From a checkpoint of a small transformer trained on Wikipedia: 3 heads of 128, 18.7M parameters.
Each number is 128 + 32 x the weight over its row's rms, rounded and kept within 0 to 255. Layers, rows and columns count from 0. Numbers have three digits each. The size before them is the row's rms in percent of the matrix's.

# layer 3 attention value, 384x384, rms 0.0747, rows 100-142, columns 256-319
112:159115167111104116183089196121066127160123099128142110167081160114127167151144180109149111115086168116099093132095159095156147164182173163127133118121098129153073067121127120086131150165122090
106:078126109110117110063117163094110079152172182098159096117060152139074181169133128182205088171147154078114075114053108128131151150149192155149154072148127136116140114198129118186079166100144138
109:134138082123140107135088120134131143081152124147152170074163160150060154139192112119151125080151144140106137096191103164095133129056103128139101182104151148119145118177165138123077170079161153
105:148150155081141163132124054155178124149119079170114139119146134116105106099175131104087189074178080158139168155147100100136089209098130089100091104125108139157064111105110123093126073146154119
108:071183135201127126136115157165173124099104099130043113147117142176061133201122113117174100141121173136159125113155185112140119096164158105158138152150111155134176138126099115199147052075086135
107:072126165148145105130150118127185088118099128173116127135102124195099076135157133168072114080097115098154094095144184084144207128142118102102105116121095042106164075101117174176137126143163151
108:131088097097107223064107077119065133178135137172131146163164111105179159140109117118095125202124136168166108157149162131142116151089076099075099075131187047150096140106100119090163106140116125
112:122108109168055180149131131091047099111128145131186034172101127134157050091095136163082149146143060131136112103127126157167112146130226139081126121149142142119123149109125117164175067172066116
107:099138090136160201130117166128126114068139162097131033042120096110080133132100154119168076133159057088131126165207122136131114136142123170109120138108133090114099096118135137207113108179074153
104:098165072074161122095109152098141104111111135143131149137149140160119138139097149130131125109113086109132116207151200132108138163144083115149176129133081090198119099088166091139080107138197133
102:149145066175126132097081088157157145124138133180160174121095098058158103113132090142108183161153139136170146110112103149134101139095173154129202139116235117144070123151138138118118150149137151
114:087164102120167115125171143129100135110149117141099124142183148105174109090077177156172107170133114146127168135137147126167115146122082105125123100128127142112210153110120112174093122145131137
108:164091109113142123102143096121166098107135122099126054178125102157130141152139125129171112139128098135131172147139130084083158086207142118154150139137092082131048142135144122113144116136075129
114:113146109084171142101090122157156143136166129097175099134128122121165144127129094111188204134065171108089143072091123117109067091152091123080095096128058163107193102148112103073100072141150082
110:120185196197138119198153136201203128086151158128153125102110091095156123155115155119162102127113125171181153136120169135136078106160145110169173146147064161132103149147111139151151085108156115
105:136105074181167122098115157127077132133146134143114102078125088076102127119122095121167166153147095097120120179088079119169109141102089155143155168132119129134115108107172137143098143154163156
102:101143136120112129080190122158211128096049155096109137143156157142092111127082178188081103135109150121129126150110171109121139133156127117115138136121129137108166110127118141144179161131101134
110:100081168111138129076140090151157164171151145086157125102129129153155136066151158192132125147204166130144086169130154094118139113094175074079123144137080117102152165100126113130190094161151115
114:163177112165150165110103095179127140188100114097092142107121158107130116113133098133140179088046142118156150108141163170079141137119120139133127171108122093163121146148128086081140148110145111
114:137116099144091062120148151123203236103159165177096100173175169121050112132085126148197098112143160117151143106131108062159127090148095067123133075076138081158117095130132150175151174151112116
111:211155108088071136084172130131182145133069114142165143133088127111164080079132115066107129142127100125128140098105128152097122112091110157134104208108148109143127074094191142118141104123153163
103:138174139109161127121154140142144151145190138161204141086130179076185096064057131116032117130117105126144106113101124123100119156099165098106102087114094068128133093152096079140154126154140081
106:121171107143096079153117136169143155126137129207132124083125147175108109077118190126051138084156164132109093103102113138125086174154184104119111116142038080156168130154160105105126100090120123
115:155080131135162110130094200151170067117159132134107107052132104128110128091187104191123147092089066105114149146128136078130170101090119127134156118134094155163106067118192143125153091162154181
111:129132140161110116109098137154144136137106164061170141085120090110161157124125171137158120157100100118103133133088157162094103205087135126146163104072126102172148130152140078108141096128137108
116:154122092170160169113177209198170100136130199129168087160045109144120228124089140110141156176066162115176134161104104044129145133137128113122080100136155145157125109113131097141141134127126123
116:154087103099090058068100076139061082132138136166109122120119120182101146112131110176132065071162131128127123133126113131137103103071160102120109153106111141139124105129075151112140177155129131
115:145127126134130090166153111140172201160166152143177161151119108148135119133134152096090076103094171149118063151137079116116155162133150134098146102116120095136094115107110076171174157166167108
092:152151196130119122133158117112132094120136110127142170170133171190116150160061178117123170114156113102138178056162122067182126136143086197177177120135134157155107136137110161150156146119144081
100:065118122094126082075153090120141126123154097155116117174191152145194119104174165127179182104144145146132098121137105167146190158088127132107118131177106167142118106096149157145063127148141202
096:160119111099121125081120098114155128123140154154134118109111114148105124107110067138139127118084197136060154091136177103164130097125085115186086137198146111113123150119098107113156096167088145
099:083162145179129134145075150132053128111084158162130124119108110129114119106109172114124095111137201151146155113138167135134129121136116127144122160170100102114116165104136134149114058127109113
098:167057080159145117146133111134164132134113159099158172117130122112111122133108137140150137163128113067127141160142101133122118143161119125066187135131111091118194140135150213133146161119174140
110:127121142165079142139136135065086194092140147110074162119119125154129170140091100126134090157101115136128150109117122090112191104122128135162165123171144141145110153103129162122164087142077177
096:178125107099137114140125144121113118138142098224143147159156192086158166113102108140094109128161195104151117238164134091110129107189108143131143142129108133076107116092126135137098161069080126
115:115140072127132120164155133149121157086155081058106106143120090124120152205123118031081059173069145152121045099204134133109080147155140189134137106174137143139113131136106152107196113110102102
099:171150141178103128094118080140118081114145051175114187125148134147150095108090148081072146121066118159085130082140156115205137114106110130139162105128124175124107122150099099137107084066077079
102:196110151165126166104072136148179117095124141129053125126146093173137121104106109118172131103141091135139104140115101099105122113201148111143119114108137136095164107084102133101182135097073106
097:180154128057140102163137166129079129111135113080174104122191142133143141102115155144170072163099192079146067083140180105136099111126119108094147131126135114135138070153144127114112090086159124
095:093117135139106076117128133168137085120131139144059091109157133155151150107124078125164155181118167101162110099148142068069152131211155147100161144130083146122201156142104180126128147122130174
092:135158112107183138139116123206190132124084149100151148139197151104096082122122106111105156130160099153134135117117127113162084073072096131057177181140143064178127166142151195150114154117139121
102:106074057154119127128090130255173139129139139154135107138102130182081128141109196115143114057109094108128116084129096123084157066115134130179123144132120170124164110160203162080150132154150141
102:126104112178110111184120148131116164061112104120137147132135133119235088123107164156139154096144147185213128071117131079164088153131181136117054153155124146097143061184089130129128179114117156